Each number is 500 + 25 x the weight over its row's rms, rounded and kept within 0 to 999. Layers, rows and columns count from 0. Numbers have three digits each. The size before them is the row's rms in percent of the matrix's.

# layer 4 attention query, 96x96, rms 0.295, rows 0-95, columns 0-31
118:504495508532485488465530452471549497512512522498479515493485454479501521543488562455535531491504
055:468501524472505477510482475501472470463483468449466485521452491482453499466517452511504476490464
081:539485502527491471472508521486493529472501516482449497461501518463516494500476538425515494490516
089:499510499490514491482502461447523453477492509478455511475492475487488490510471522452532525483494
092:507533482519513541527485490496523461503511503504517527548467492543491514489521464564515501537511
092:486526516513525510505513529528527520507532511536534523499498509536506522519520490528520485500495
086:521529524493507496528520537530523525517503525506518520532524509526505506507517488524532497513528
100:476497490503508473484519493482509519474502517491463447445509484484493484494489515460483485486479
119:509520533509491532555505521535502492529505510533532516542475519535508527505528480566523492534521
091:508522521510519528523517499531525498524520504532528545520498527567517542523523489529519490504513
132:510522536517521505524529504534523499524512527518528531549480511518525529513523500531527496530498
063:492518513514520482492539481488502540475553516455473511470481505471553508522508528498511518503509
108:516513497495505519518508499536509525527496542494533541513506503541529519487524481558509501511519
079:516506523489453499491476516501472499478502495502477483483488527471492498509495525492481511495561
118:487451496493477471482485469470473474485493488473467461463492476481491503503479492443481485446504
074:495520530483471474492500454542519510462532544535505498551506476516513500473553473540479513502492
089:523545544508532486508539504539508495497521529499512504502493532526536515521508523518512508507517
095:483480485489539478500499445496499471447542498473469501473478506483514507477491493452484474484480
075:454491481475508521515444472506478518528487525534516486507517510486482478474515474524482450504503
121:508516548495509539522506539540493490518535514530548540543518543505507508512520481536521488514535
067:500523534519479474457544553496501540493499538488472434496486493471492492494501510464487535468444
095:489446500464504513483500481490494479472465451498468498506475485457478466490503495519515502516566
070:469470457480481512457505467500508565585507446507509514540510510486476497478479483482466503489582
079:513536506503523550466530521473504507524513494536499466543539495527511482492478448483509527497487
071:496515560522542479496486500518547494489502468516497521553485480496474477514502489501480536560518
082:524536489528564441496507486542523536479534484508466510511546503507513502487497519491520490533515
070:511508495487501545469503527530451482527484499478511500504486514516468464512492512508487496512523
076:498514555494474511513513488476510503474543472518495531471488518476477502506488489528514506457499
084:455472531483533503568515495508474500521499462527533533507523513493490501543475535527549531484514
083:533552525494466479519535546504529516497509501500484451516501503533493478508509509498481512527542
083:495478520501512489484498429476518448511527488498511497518471466537489551533524469497517475479508
078:534511480480476482510493527474490504528483450475485500502518455475513446474508476508459473497525
110:498509495503509453498537508496526495484473508460507493443536515522512510525477512471520540460487
091:503522490521492504562464496513528532484508506531521449508466493526484484502494469501483490497489
077:545466487507493554498536461508504514491507517473545477454509478519537505540525493465489501501563
099:534536489485523445545478578523527506483457490509460533476512502528498505499478517485499529510466
079:496488468518507534465482464520500505479532476504512489500458470482473473507483507463499497488489
080:514479512478504483530528472483543540530519541496469514528529475482493506475488502484526457533462
087:495480475488471524489517509492487503542497523482500464532468464490461521452479490487511480501504
104:489482488495456484474532453476516494536509499451520484497497453473539471465470478501529525501464
090:475551517481528475546540500516535480513495487513505532503530479533513512538472503547514543500477
079:551477496491496506491480574498485563516497553463483493525482475517487506498509505489490500509499
074:474549491507475487474452496490498490473488516507549522481483564453542506497490530501547484487494
096:539501470517477496499526483479458483482492448471504533453442540526521512533507491490517527488499
128:507506543472478514522545497501494442491533470480456495524512466539502508519466518504501554496520
099:507510518489482492545529500512503490558501504504505526482546468490459492514503501505516470521509
103:482471488524492485467508485460486476495492468450458468506507456510473461489481501490485504491478
099:497482497507528494503479534525533508492518486515516502481540502491509502465496527493506503509518
084:462520519488495501485513482462449545528504502516508488488523450500507457487468500488492518488496
104:526526524543485492532539528524566491509495520521516487500535453508530518508475490505514533493502
112:504476502493492494453465533486476515492539500468546502522479533500530505495489483500514512475489
104:529507530515480542526497484457524472448485486473466471522521523534549486538479520507529520496532
124:445521490484513487521451514508460491464494496490512477465453504511478482485488482502476503485492
086:517523498493520529444545448480503518515484518527482503503517479482465513488536514515498516530536
098:460466517499513529492533490516490528467529492510452543481528487504522522500490513475499492561494
121:494449483469503468514495514462475505470470490471493502493453518504497507510495486479525487477493
144:516512524534532503485535499539538498515496528528493525505540488483504521497571513506556525551534
118:496527518511525544540532502545547483512494520534531488501532530548516527487508480522516532492525
122:471492514561496525535507490508559500491507524497505546512520518528497526517556504520531496515495
091:519468517479462498516532492474495523478548501451513502479524500501467492516502510439513482477521
132:500454456480494492528512480470478461461477478436513499474457503483508498483483480500524509502505
130:482480498488454485428479510475461478450504497523510474519525524479533521490441494459492512495497
149:529512499502513501528541516510527484526504557525506533494543489525510507512522503521533530525511
116:517513479474467496502469498508476516458507493498500538474517547528512491492486494544500525502454
103:488515549489538528484500489462485499517505536486478519525494445527447509506517515510522503509495
101:492501511490491536520513515538512510539502501521507463565475513530516523512518509531513546541546
097:492495515473491510475501477482478516499510487472466479479478460490478486471512498467490468510463
080:487524528465511534528506520490505441505493510515459488561465506525502496502519510518505531511521
093:514470457502501498478484494504499517513502468497459506470517515468491520497483481469489481506527
116:461514480491505473508504530494492470472493512496451510469497491516496467543458467490537493501496
091:516484479526493495455503477486512557499512498494494498430515545444502527503508504443502467494506
084:522517500483485493499501499472462524491473471446460474444493497504496480514510518459459469512490
098:494502502466450513450492510467507477535527498468474509494482468511508495505492486532484469475469
098:483511524479507543523492511511480442508510506497498521549472483524524491471500480536517533485477
096:513460459511504499480551453494495538487504472493494471489541528460503515504489513468513500495464
091:466502472483489516499526487524471490501481445451443488522494486505459468526471484490505497535486
088:557490455489497470489559498509531551462501487482484506496487502446496510529464510465513494492512
134:490499478486444442471511505470474507493512514468476499467497459490474475477487514468467453482477
097:496504496494497445501519508513540517438486489525491509525501503475519456520465500524487554508539
109:457495474491543470516513481464489514475491473471454499474470489466473506537464514449495468494519
123:488494502519489465482492471460492488453513479451502458454521475490498507459471511464492484458514
122:529477473454462510482472448496480509525506448511491480495466499497521488473501497536500526477475
100:504516506523449494468542513486510496460502489487495551506507491461493493543475508496505480491466
108:485469483466482520493480447530447492541508482488480436479501483497476505509496473492486510484518
101:467444499480495497461455462483484542494489484517446476458535501499473495529517522469511459486487
112:524513477492508516492478502521515513538459523514491448526545471480497468446495447573481497481499
086:483501464494502477572486511537533517513474494528537493489485490529529486469494494542503484502506
103:515571503462525485518502497524514511509515540510502526499496494513546532487497436522529540494492
107:502499490483493534453499503539510486500471492532512521535518530490522500534525498531518519475531
124:488507549499495534502474492514469535518507512542488528537521494487469427512515511501516473482539
094:482543522495514529508484486529487515478473474513534469512522485469459499501503523509497456466521
104:501497547489506475493500494478479453520504526544499513475531518492480538462515521503526490508498
111:519476526486504465500477527464506478479445452484514512511507486448512464465515490515486473479470
108:526503528509497516519509536492516455518518490531517480517541525522515536469506513487517517488540
099:490525539467494479502513521495495518476513484512504530472478457515483537563505513498512483507499
113:493494489493490516500509519477530544512450503503512526520523495524516500467519530538477488450495
# layer 4 attention key, 96x96, rms 0.29, rows 0-95, columns 0-31
082:523494535529498513486576492464504499483520483494446500489508460498528539519480555446539500482486
095:505496506514510500474537464437552535523523504470456491458509470456488526514506561449507491495530
065:479478465521495498482515466498550561528540503476501495484503484492488551517509526506492474482496
104:490472485500484484492530463455477492477482461459437480502490430514487514509478539448520472498495
099:537522547495528522570511515529486484517485504499512516533486517559510496496531491536511545554507
089:515514503501537510557460506552523509520496557500563520528512534512504454529543461545493490540506
093:512517522512518527524506523538488519542474543522546530531514528523538470499540499550530512539509
110:459479473487487465476498486486519504464504471481480473487485478458478486517474520454492491464479
088:502500501488531498521477516530492509529481513487541543532492507533501486498542490515482543507494
077:518510512482539523541473495520525498499519533532545521524491530494496465515520481546482535550542
103:515527507494527505528481517530484493509501503508512562511504529550479487496558509541493538516531
066:493531547515468499468511513492446512464536480493491508495506525472486516528438525446517498504490
154:534539508514517529537515522527521524528513534511533531528509528531517517522542516535523537524519
066:495474529535531496501528494470516536498478480505478508509493484516504512505485554476528495507509
138:430468466487468472468494485483488475462485472477474476476483472479476506486471498481486475482464
079:513528546526492521513492513496516460510482521505513545509513528552506510510521519529484492491535
086:477495505495491533547528563495501513501486475534536522531543520489538484518506520506533507518506
089:443480487495434492470524493486507489511509476504456463461531491474472507550482519506480513474485
078:514476497491476501486463519528519533537535528507534521533526531507502495499552463544468476496478
121:524519505519527509526505514512513530525504527513548533531506549526512530508534499527502508522529
090:472521455503448529477561525505517512532519473510503504500541478481493562494508528497552523514475
115:476493494498468480459484476496489495495465496487483491463475473488470472473483488476499457469484
081:570518484524524530509522488521495507528533532508473486506487487524553566514494522491488510479515
073:543511502499480531507514505485509482510471509498496504512452492457520479496534524525485519579553
076:507489475484546474466503466493479505526483543478512506505464533469522504477497502491513453493474
082:540499541496452552510519498530495560519478530514488542536529504529534508502530551500506485555489
068:461484486499496528513522461532513532471537504480504463501500516494493506471478458497504525505515
084:464500480465518478489496501503473449475465509467513554452500491483470475515510506479494473496500
103:474495518485495504458460447458486483464498529482486482491460487496464468469488492473466474507464
073:520537485490558507531474474501477495494445515514509448501510483514507507503446480531498518496529
082:456471510488488470516479531455486522474484500497475510506508490459459455488480480468449476518498
069:527522510481520506485534503527510538513435566539502486523470510515497490432459514524475546439535
068:479515466524491496502556522546477520530531490515462491520487524496529505566508486503505529531519
083:547510494465463487528462507487523545491516476468514477535492499487514500456483500451473523480521
070:519478487528511541497501439517457461456500499499516480500478510536471505484487493466471432495456
076:511516513470466507480442490515535520500445512508520529492465492470480470495484493483534527469542
085:462527498520512532484511540520495472478498518513493531544505467479461478502532512499455467492496
086:512506500552504498493544497530511528522547526507508491503507461497485526510563502501490512516506
074:490497465502502488471540519510476467487506554519494505505465469517465525493478541552442483452483
089:479513492557502479489517482500513505520522514476460482516480474519486505495516488480526509485483
081:522519535450414488492514498511510492501481512535489519494492501481547517469477512506513518518504
095:523498533460535488560484513480554524563519502513506533508454493472524537535498487476511518506522
096:496498453504531485526483554471479524476532499500473494525526530510506524476504482465523506478517
099:518515514506532511482523447468473488465540519481485546542552530485545525505546496523538522512533
082:504519498501507501481516513504475440500495431475458482515456463537481467472450489502491489463489
079:527490488479448495538469483490465484471501443475520484469480490483483502497483490466528480478513
096:453511527525500494475511500526471490496476475523472474516459467467455472515488474522496489513477
087:504490470506511487482432526505534492469512483473482557505484505473461500452490501480490550463486
099:464503519490516499455527494493460516501505464512499535444527458521499479490486507493503488513478
103:480511499491477467485514514514485483504505513490520434477510428520517483478475494467487500474480
093:506512518515505503492493519478479551539564511492534490502519485521534525502504480498515541493504
123:548447505499462495455524480471508470483477465494499489525526493524540478488510500548528465490472
128:498524489491512500537477541530468510482487508494543504492502532572498505510484477511475518454496
108:491509445480496491435545462496501497513453472531490509496538485468465500456504473553490486517491
117:507463498505494534491540517517486514481540492499466525515533488509498527473493533484503497550493
134:491460531489525507487527509460469505479494514496489508494470519515528498500531521474533487502503
131:508503518524519515493524507522517498483490506495502534509513477482514520522565496487569505549513
113:482504523494509531536509509550541502491523528524534501493548525534525545498492478534510550486544
117:464447490546478491556465485494517524474476504487500511555489510523498505512508462499508488504487
136:506481502518496510529554512488508447511531482470490499486517531506479519513506525456503497510492
120:487463482502520507527530480499498508469498521477545502472461492481463499458518492517549481466517
131:486469507495491466439490521502479485472505497561510480524527502470528526488470490477512500508514
133:489512478484536488525541495517516444509490548493484517484493489524511498510503508475525516528505
118:522530514481450488522502498511493541495543497505507512503505531520520493515509505573499525524486
100:520465532499468527510551478470516465499536488502479524499502535478496513512505495498508497489490
088:478479490504489491473485448467496475517497452506475523487487479477441485490494459489486489543500
085:515531509521473501513508470486496459475535494488433528479452508515492507552499528455502468470492
092:483501488512492518473487442466496520502533502489505443497485501508501534489494494475494441546517
106:477497535472515480506530466479496445484523500508496540521484476508501513492573515493490515466485
109:467489502483487472483506431501498449482535489499458485485456484512531499499483474457502465470489
116:475467504510478491475544511518477455518519515515463553512514497498470530517520492515514518451454
122:473488512494474444491510465456524463481519510510457491494454479508484482485457469442506497508485
113:523493503492518512502496454470495506460482485488454532443492517486541511497521525470509473529535
117:533521512495474527514490565546507504529503591524538511478519506498465496511514499551485499532531
103:512526487519515513514513467448566485483507491507503518519464498512478504503467515466532518510490
100:503515531498492489514559488499523498490531499525502522524505488508537535500523508493542496477514
092:495433522466479481505553488473517497484462508487474509513446472499515492495483526500535500503485
102:458485516518475480477531487472523466487514483470454502476467464500489491501490486490526486493469
093:503501505469489496523477461525508467498469479522492499516459524493559492492469510542551498484489
104:460472531491513473494520458499513482508533510523498516502489449511492485493484501450515489488491
104:473476495493484478471553470474517474496517506555488519482491501494482482513521508472516508486495
126:540551549515478511489504534532539532510473553491494521495525474492487482494517488498522576449497
092:481490488462526504501527432443529484484490453464483501517437467515511484509481525469529485545469
101:523451510494534503469469491487497473487442514487485524468503548502485463528479456494512504452497
090:484495507514483499501467451548479447502521465499492488502497477530445448497499458500477489489465
130:537488470513502538519465523527503507495480528480518490517501578505524470498491485533479550518523
119:518517505489522539500484499452493485442505491478497480458456542495479486498475477494553498510517
076:559529537519508521494493516489500518531499473492502473457530515469563496510502537506475483515522
095:459534526548526492493510471527523563497527514526537475513487562495506508488502511490527506487518
118:454470541466526493516463480486481519503517448511479454491472484493442463472493499512490509475506
093:500462500464527471491495531510479521465494475533495506533493468490481507488507495495534467542544
095:489472518514475500509496522554484472480498493485505443497548492464471476471426537506459500483522
098:564556505487542499506506519524538499514455549521473514522496502535532468514455466520535521495498
106:501504494485510477518473470483507518494483513492511497503459483468467481526441495526524508536515
116:481509515495456486450497530525476474463507447524490547485470452524454515497485482489519454470533
093:562566481477514507515500487480506511499456505506507487500459551523503495504509488476511530539490
# layer 4 attention value, 96x96, rms 0.366, rows 0-95, columns 0-31
104:467488487489550519506499515458492525476516538491479530428525501500476481532490483515459562496489
110:506462505497496503447502496438470497545502495490466499504538465477507489539469500519502502492513
115:458522509493534491518452524498473508470502486521470489517471481546492540519451533532506523507480
112:501541461516469535499462459523486516481510472474471497494463534498520475494491494485466478559514
111:501515521524502453507490479532502495497495537497485511483484499556488459534527483502515477523536
113:482471519489451542462468508507519517510500529498485510483498510529530507534482504504478546475527
110:507509534449462460470485534453540513516509481489488533477490495504493539514468495553517497467507
106:526496430530494528502482471474511519531533478498489486500501504471494488539552481497471488499487
110:498488479514482498473492463483492509527533512441488516482504466489484454492526504525467447458462
113:552522527485464430535526524530489521506484504500527473514520537491487529459465526521530488481489
107:559503482520474496500502524517515510508507491481516515494488527480516472528504512538528528568512
108:525492499472490517491495474445473482506481505481524478451502536452480526514459513501481513528492
119:479534528507547511492518511516488541513523528536500504511458534483486535539467487517498505465480
100:519504474533504494508531508514456497521489514503545476491520527457525490514513475463468488527553
101:463503453541528516489525491491503503513520516497484520466492469503482478492532499519454532511509
123:471464461460527499494490454521514505473522485433497473499478495517454484489556511485485465521494
113:480525500503511509504500501510429551500470501561470498524488508516537483538488447504475530538496
114:476448512506471533490512513513488522504514505501509533488512490513525535548470480459503512439495
103:505485495470470518483451479468527505499494505465501562458465526491540516522464528535500484545494
120:501478513498500500523523501512505475504474484449514496468505523488497485492454500493498481513505
113:511469508495519479494503546524514510514468493508469464545501496494514548525460481523524521480459
101:461506509532524493512518538504526508508512528526481560471510529537460459458538518542486508537476
109:552512501535522544477505463461515494546498453488514500510492472520529537538546489550523530451508
099:507533523534515512531477532507498533526526518513512486515548521518524509556442495492505533472540
111:515521494496504475479475498494520480457555555493532493507488509473512512494461523439479513510523
106:533512499511451493454484499494567481477522476474529496509501505491511524532494498489521505487481
110:501501501481477512490536499556498499493483510550518512478464500450483531426534490476510461522464
110:485447489474474542481485471480482529485509491489491529469478474500524503531493507506513459550519
108:529546494515474546455509511526525479536490497544453504493507524490528503483508514533514521492478
107:477497490498496501529502534535494516508466490525494499507504549472468530428490511518490469474455
106:488526482511502481487550524525500518497469507529516491508478504464465547468486489520515492521475
119:515469502515504502495521474495554511535508490496461513492524479494531480498504537515525539498490
102:502470514530546504501516502498539485485499508511487495506531510521455485499523525518500440517528
109:504509538493495487536499528541498544552500507511493507493455513529523539499517502486512541510497
105:549516536519496481519476507460504469511522485514473510528511494532515468492486481497505518495509
100:500511518514522494482495489507454520488490498485522476519507470541478483481474493535514443510469
100:491508502482539459508512509497504480555505533507513461495513465487480476497492527493461477548509
098:502545495563490505488480501526483518501515518524527470486532510513478487500464503509451478499460
096:495492518486502553484502533557480454515500501527532492556509547520508525485473491494505508480515
083:481541543491510540508492515548506493486532509503506493455518539473494514491507507457455526481516
093:504541515493527554526531524522503448516503505535519500509470532477501505471530511500518518480548
093:460500471520494487509516510517474463512513476501517472511527481520500501472466482497491501500482
096:523474533484493524522529471499485514539534510468522456453493534506501486528523529502505465470499
096:476526472483493509536499510487484497536419508502516497493449477496502476511474489537484493481514
108:515480518505470481475502531510478486488493451480540456495536537493520483491474485504505485475456
097:534506511464487539516495514433481504514507459468514464495520504518428510503486495533468479483429
100:458554500515521518479496471528525526538521505517482482481498477477522503493525466483489467508502
097:467504519516499451522492497496503503451501516500500487509481503527478530524455439507458509467462
093:533510503476449482534472516487458464513473496483507467478463558513507511483504505500489517454487
097:531518479503469483455499509492517484460502522467528507505490467492563522520527504459505514474518
087:475536473505548494538490516510482496487510510462475496519456472536528479533458506513557495518450
094:520559480510427463517492491490512524470485507499495483521478462477507492454535539507482507512510
088:514512486520499473483498498495510505587467498503517453486514514521480513481499473468473467470526
100:495481463431495481550510505513505510502502493482479513463462498493543513472516478463477528499526
093:474538530442404477482499488514506491532485484505509482493510477495518485478453491526489463467520
098:501515500500475501499506505517521495473494512498510542464540516517481455492487502526485433505455
091:509503538497486521514497485501525490516475520523489471530501536505470499500514532567528509544485
097:528481478507491484505485509498471531521561484534451492501491484498549514550479493464546515479476
102:483507521526495489478498500488461488490480498503502453478494487484512471509403503473536523503455
092:518507504503526445474520493456473509534489496522512506517528505503431514495467472516513511524518
103:510563478513496484443507503522529511520500523495502521472500495482479498478509461490438467450465
091:508542510503477507482515486541507530481506453481496510487479493514495556506511504513526478522502
089:509500509448521510510511499509521544540519495505504487443506498530515479487463472488529496490478
092:518474522481508437519499507456525484518526471510511484454535515492492536508470490498502557502527
090:495523516497508507530476492481514540537484465478494502511472526514493495547450484491470522538496
089:469529484533496541502497486497503535485513488481477493494505495483474503490514485483478461557544
090:505503510507466483471474476499551531520485513533462539477501532486491515465529477475493487473515
083:559524484541533512510515482492518484530480504505521478524507469500515492508487486520512529479450
087:544475515490533520440511516495488507526513502477502503523553506513467531473479468474504458456498
089:471514477490489456502478515543504497497484504506478507502447509524493543526475520510488503527502
087:477486483528468468528524497525542448510466491515537503493508524522441534519532489512503481464454
091:458479529495553458501517506501479496466496482468501515526523489484495497488462488495492476517513
095:457492479542500489502519485475492486467544490469499479515527504501545502511458516538527531517521
097:507529499514553494475455508514504518448500495471495498499493531476459502516452458481468498521496
100:497484549493503485524480503554518475510480500487451531460476482487483496487496505528497481509493
110:475505498494531489549476471495470477496492507496506470534459497504507483529489551515467519551487
091:532544477519493506466525509525492496486514469482494509502510502488487508467532469468516507451457
105:477547494513526520491516489485494471483476510517498480549472510512524538514474522502470564505535
103:495507507522475519502512512511481516520540496499516505533495524503550505502521528498481541457458
094:464517472543484569484505498482481495486492496535496517557504495518502552536529515533515480492491
097:466525484524524522492481482519499536469519477473476491539498470470497513513484490511499510491465
124:474500474490480493497530456530512500497518537553492534525488515539503501484551487492483525475481
095:493537521487552510536478523490484497525512483474489471489514500492491472512513522512507545531517
092:534466506473455500489527539513495470506518486523491484489524495522521548555492497492528485467486
093:535475476501463487520525505515466492519502526529492502501496500497521506471546533502488488460483
078:480463510516510543469493491494507501503520483502527501481521521493508527518488484503481511507532
091:504510456489479503479495488490513475491516505506476546513483442484482501492546461522483482471498
076:502445516496508508493479475476508486458502473480509502481531482513508448483455478488534460521528
084:484535541457489543516519464477505497557471456507513474519414532496542482473515503515500515521509
098:522523476490516547452493489517519537469507482493508524470489520508470469476499454496521458519504
088:497489518474516509544469545540531478471495516517482528458521511493479512490489488518488515451497
091:538485479496501474464503478550536449532497506506504533444507486505473523498511532514500522471483
087:498463472525455479511524468486499469500481512512518517502489482459490496492516512493510478481458
087:493530526465514536517490521486509518514473522491507510470477474467506513508451503505451474486523
088:456460510523525478463512493466514526506530501492504507477512517517508478514518490487483488511487
091:516506526524516503489471486543518491470516541452478509502498492477488506467502461508518482496504
# layer 4 attention output (transposed), 96x96, rms 0.335, rows 0-95, columns 0-31
125:478473510546491512525522521492473514534441513488505466480458523494474514516496481515480524487516
119:529487496492467532491526542503516484566470486510526478560486516492480508471502478478460516459499
110:532531509513525525494484508498509477448525499487481466524473526550516504528484535469502524517423
103:511537513504491559485535487514505535490549513521486487523530487493491482477448508462490500503487
104:478557486524497499487505491521530506465546525511456521491508493508510501510553506488503490504457
104:482519521503442570496480536532477490475478519503479514514536517525520493504499534537514485513471
113:535473465532444485468513493516503516450507497479465505507491489533518552504503446516485536511472
109:530486496491472514461506517481509526537514450548500492519534499490504478460514539490458475474528
114:547560482495460522486522483521491522540517542519510477479481519504512462468521508534471507495496
105:549486468493496508543508505484458454484474492486496498461524488510543502504439503495539481509466
102:500478504458494498521508531498543546440512502481506491467521476487520480546539521467518512472503
107:520474465482464497512546514470512494512478501490477453486493492557483511538478482457506481484527
125:499561528487510499453475505502467533483501491472487524480471508485500509510473510533544502496506
096:484494500479533427488484502514525523494520520504497460530491499478529514540534490482467461505522
108:467500507471516504495510488469487485552468514503495453507485466511449503507503501510514506531520
127:504481487485533518533495508456453464513489470496468499487475514513480503501527513496479517533516
118:469529494499513520431516460499503490515520505534502475502490487487483491496522480465495515477492
126:499470523467456471495503524472486488511501503487525503513513509468456476518481508508534505461473
112:521468468497496562477505485476483501512499514463471486488511508520500513557479511505538468493503
127:480493492497500499539492499480520511530492584494480497472436485507508490479491475531479491463479
101:529492518535505485475482485470541490486499493520526507547462473497538489467469496460561509519548
095:490515483501508516526492498529525490462477510487494525479483474530490543504508521510517520504456
105:469495531484478539539494511511502489499515480500451504538476495494477521474529513527487516483553
096:479538518503507448477522457542502489497515479486538474476515497484510509500485498484510484488445
105:517537510505491521483505544550496506525525501489532487458501523495527505470481471443530506511473
110:534471513527514493472497501503522529524491492481466476513516517506515515486479497444505528534531
118:520507537494533466463526493501523516494485543534475504485500470554484475487521517500510479488533
116:533465470483543509491506488488517488424475511509472540547568514467474482473536457520526510516475
103:430505472515498535489506471527535471539466496507501498515507484510490490490494504507499478454543
120:521547502486480518547478488465485484538506496493545476466501457525481512507456490499518486457456
132:516523490489477495489476480466538513477482532461476544463517506453513538470533571523484499499526
124:524509491511526544472505515484517486529509527532487508501532499508504520524545501467528484520495
108:486523504493453510478478504480446507534495472492546495492497492497498530511507490518511511485455
113:532491436519478480495501468463519523448532495485503466524500521478498504506477496483500504506499
107:466478439505486504540522482548515517480469514492512506459528525453476534524525480501515487495498
099:509497509523464536466525504481529528476511473516495473513510503452478495543542514486486519468519
105:499509528513497526479515481500515496444496483488486545509502522516497528508540507558533501467491
102:467460501466515479508508500454487492517482482461499505500473511487521510486543540517549529503525
104:516478478512514466509470474456513519474500493449496510449479479475501514478556514508509481537498
100:536464464544482500516521479492533464511479498486508519520499461554485504488552486519534509521501
105:508434523486496485507448512499491542490496470451515491514505473519468490545494489469499476523480
097:521486515475550493464498490511519546530486498512487515480474519491485478505532509518534469500503
104:510482497491521477474501502491529514463467491542508552529521491485522514486483510489515468501501
099:502459501497514466439484499523520512445534470533476500532548533477493497502492533507520521516485
100:454528491499524524530501466462508481513497525528464516492500471498437496501539505520496477531511
100:488514525537511444470521477547484515469500530540485520510519476467512499494518509475535525542544
102:535494495480496449525511539516482505468478544466491509483539520526508507468499494526509524490478
102:556487489482509535452524481493490516551495482506461502494513474474537453496483537481519501526509
093:454496495525537519472526497499539566507494534515473529510500482463496498473512487490470518538513
102:448488533471531539535491470505497516538507500541498492474478521508482443480476489515507528500507
093:516493520509448513443529476509531488534476496511526525484552509454480518460517488499454477488541
093:471450511484562491464504519490469474489495504503514480497474522495481502549473473480516518495484
094:490484535496515531496476491518506491427525524482501566481493477493490499511496522520527543519464
100:506519527536458507490485529486500472482513512510469490530500534465493500508526521500492521489519
099:514451476544548480515510476458499481489502537504462502459486530501482485503490492483477510520499
108:501447504507518493457488475467505529523514464526475447535497486478502524506476473490480508495531
095:494477522515501475504519507490513512515530443497529577479478475489505516474467491447505463462497
100:510505525541539503512498491478515484459440511462534497472486505500483484506476534492474523529491
103:532485506509531526555478507488501459493498461491489532516527493484479503481545511528450509499537
098:498507490507445560526482491545515520487525530491458504490496503524533503487538514472521503455471
095:500435516476481492548484525450463478473491474531482516529521527521517516500470525495553519539502
108:482485478515484495532501525512490497537486530536510483533522500471469434477491469496491487472457
093:491481494537486486531513504511484509470481503493471545540482524453493521522560515490539491495525
087:513536496490523537511497461501469495482500510474488511541433493512513466505550539490463493515473
081:513481507506530488554495516498510504452499517510534487489448496436505487484518495508478472499512
086:482512474517532528479485500501497507554516508500543495490521506487484530491506504489414526447512
080:457490514480504458488530517513515509500521530511547527444484482502512513508491507521541469517475
088:510488502518452551480545509471516519552482501517465512501513460504510446484512527501474480472503
077:531473486496470467537496494522517490515516523496491496501482499509537516496544497502518497499469
083:488495523473496511501455506490501491484507442582543491528526464486511506494471522504481510487505
076:524510504474474522519534466509505500546504504501459524543498460513547514528504476469483485476455
083:504498462494508522548469484485503506494486504482500490509489527512441516527481486519462504564468
085:469520459527548489496516523484488510471496486548517507503479516490507484509497480470486463509519
095:500464496498513477527482463475457535491535473475492511470464521485506566510503503471484511508548
078:474535539473490535513489506506504521503492472503516458525442496525478469550525472505484527477496
105:508494520506530544501491506500484523488504477469499483552480500508511472485419451457485507485515
083:515488422496500525478541487531529524499479447478494508498564507504477500511527500482537490493535
088:502492512462499515492501528504497504459520484477505530497493497477503490505470518498523473510504
095:523526525498488495491510557508485496500488513499507518487446476521522514514497561521503519421506
083:500461512509442473495490488459487504500455510522549498538507506505493531501544514472527486487537
078:536468483530512492453505527479522496510501438469521493501494479478475482508513507454547474512531
125:506494483483456493495495509518482504530514495501484496482560476490497501469500486532534480478492
084:516487489510519531467508489512490569530521475491517463471449477528491502499476522514488525524503
084:473572506514501430503504523519510498486491502519511504465500502482497519492507537517486532470507
082:491464487533528533467477494545499514510451497543496528484517492532518541492497447534489504460521
071:458516505496497505488493461525488506503485485546481509499450490478482542519488501509510487474516
095:520523506472457517486538539543536508510519505512513509491555486495508517491522493537457493467497
073:519502518555489486500461511475516468549494549494485511498507510493470488460528495452542502527542
086:483489477513499550502493502520501515479506485502474533515488471511551463525499509524509527554519
086:499545522468534517569496468477508468546479512476472500449480526509479430481500517498469527520507
084:454483483499487471478514502513512500509527489520503449494515520493521515544501526489517526504515
087:493505546476467495495548445517459469498531469560501507509490505475517494503526530537514500504508
092:522528480524503495483530527506489523517469544524459471524545490493504517495515436521527493476502
074:516536473503489507515508479497505501457504488519499450496490541518540499534492537500507592457500
073:502498484477479515521505478447505486494484520497513556491492523482477540466484504467490508515492
073:527493490440478491503475526472467530509508494511509467511508509550523451489506484464470500526495
# layer 4 MLP gate, 192x96, rms 0.313, rows 0-8, columns 0-31
102:540491517538488486463479510460479540476529483465488524454469543471443472485462480495529504513524
105:491504518483512438539506479510502542491535497496460507485462506477497493563515498511475516526449
089:510494522452531522516529486505473529500505527531481463526471479490501507486446514478464531497503
101:536472513557496462487500432479517498515513506492503498490460527465487506458527504482507532507513
100:493504486523483451497510513492532500491502506469525455523498456473557491503502501484462484478475
091:536526544519504515507532496463539510495476491515507472475506481493513507490491529481446519495524
118:546492471493468477505494493485543520459482524456499451457479492499475498492496490454504530455493
095:486557485502500478499476492487505500499473475492489536449472506493508488527478534479503535516501
107:499439487515473507499524471488491540485541460514488488472527492491497486489545545465501494491522
# layer 4 MLP up, 192x96, rms 0.32, rows 0-8, columns 0-31
095:497489477533490489507506521510507514512496449486499509466506518494494503525535486520534495496485
106:515478544489537459504532528512493523491502497535520479500502517478468448502494463516474456462458
085:511494516508476507485493437512510503501489487476480460512485515479438510504493518496487520516525
099:489540509479441492499522470493457497523492492485510535483496539539485505460480518448460512500505
104:494493486503501536482462469514520469495496462532501566482491518488439558482515500503501485471533
103:456533503489461518509572487492445512488503475483547525493470469457507465497458474501495501513492
110:509514536502489505510511521523483475513472448471503534464491489474558444452507508487446479504488
090:500493536510509528505531520497505543468490529522526524474472526474509514473449489517496482516502
108:517505506504475511497509499467545500495533525542450496516499455480494485477462474499459517537480
# layer 4 MLP down (transposed), 192x96, rms 0.295, rows 0-8, columns 0-31
098:522490504505501532479477522507512513480519563490476496494491521546472524500456491479451481489474
101:493485549509479516510472525514504501518503492489541520539491478486493463494531565457502493470500
084:468506518512485481481452502473528485490482496446518517493479474479535491527503546495482553521484
100:519503533528517513473516471457420488506505487499484511542495519520484469500504499453479466491501
098:480488513465528550494519473510485488516510473524477524464473518535514483474499525536555500499483
094:511513517519489462520535547492553472495477474522517488484485495468518483484506499501464517477519
105:523446492479507483502471507518467500499506458488493508467476515512502513458515507482434504448495
094:508474507525462524485511509514498480504463516484465537505493488464481505514504511524459524513514
108:493498497524509496522550504500519502472450516461508480514517487497525505492529492523531481502512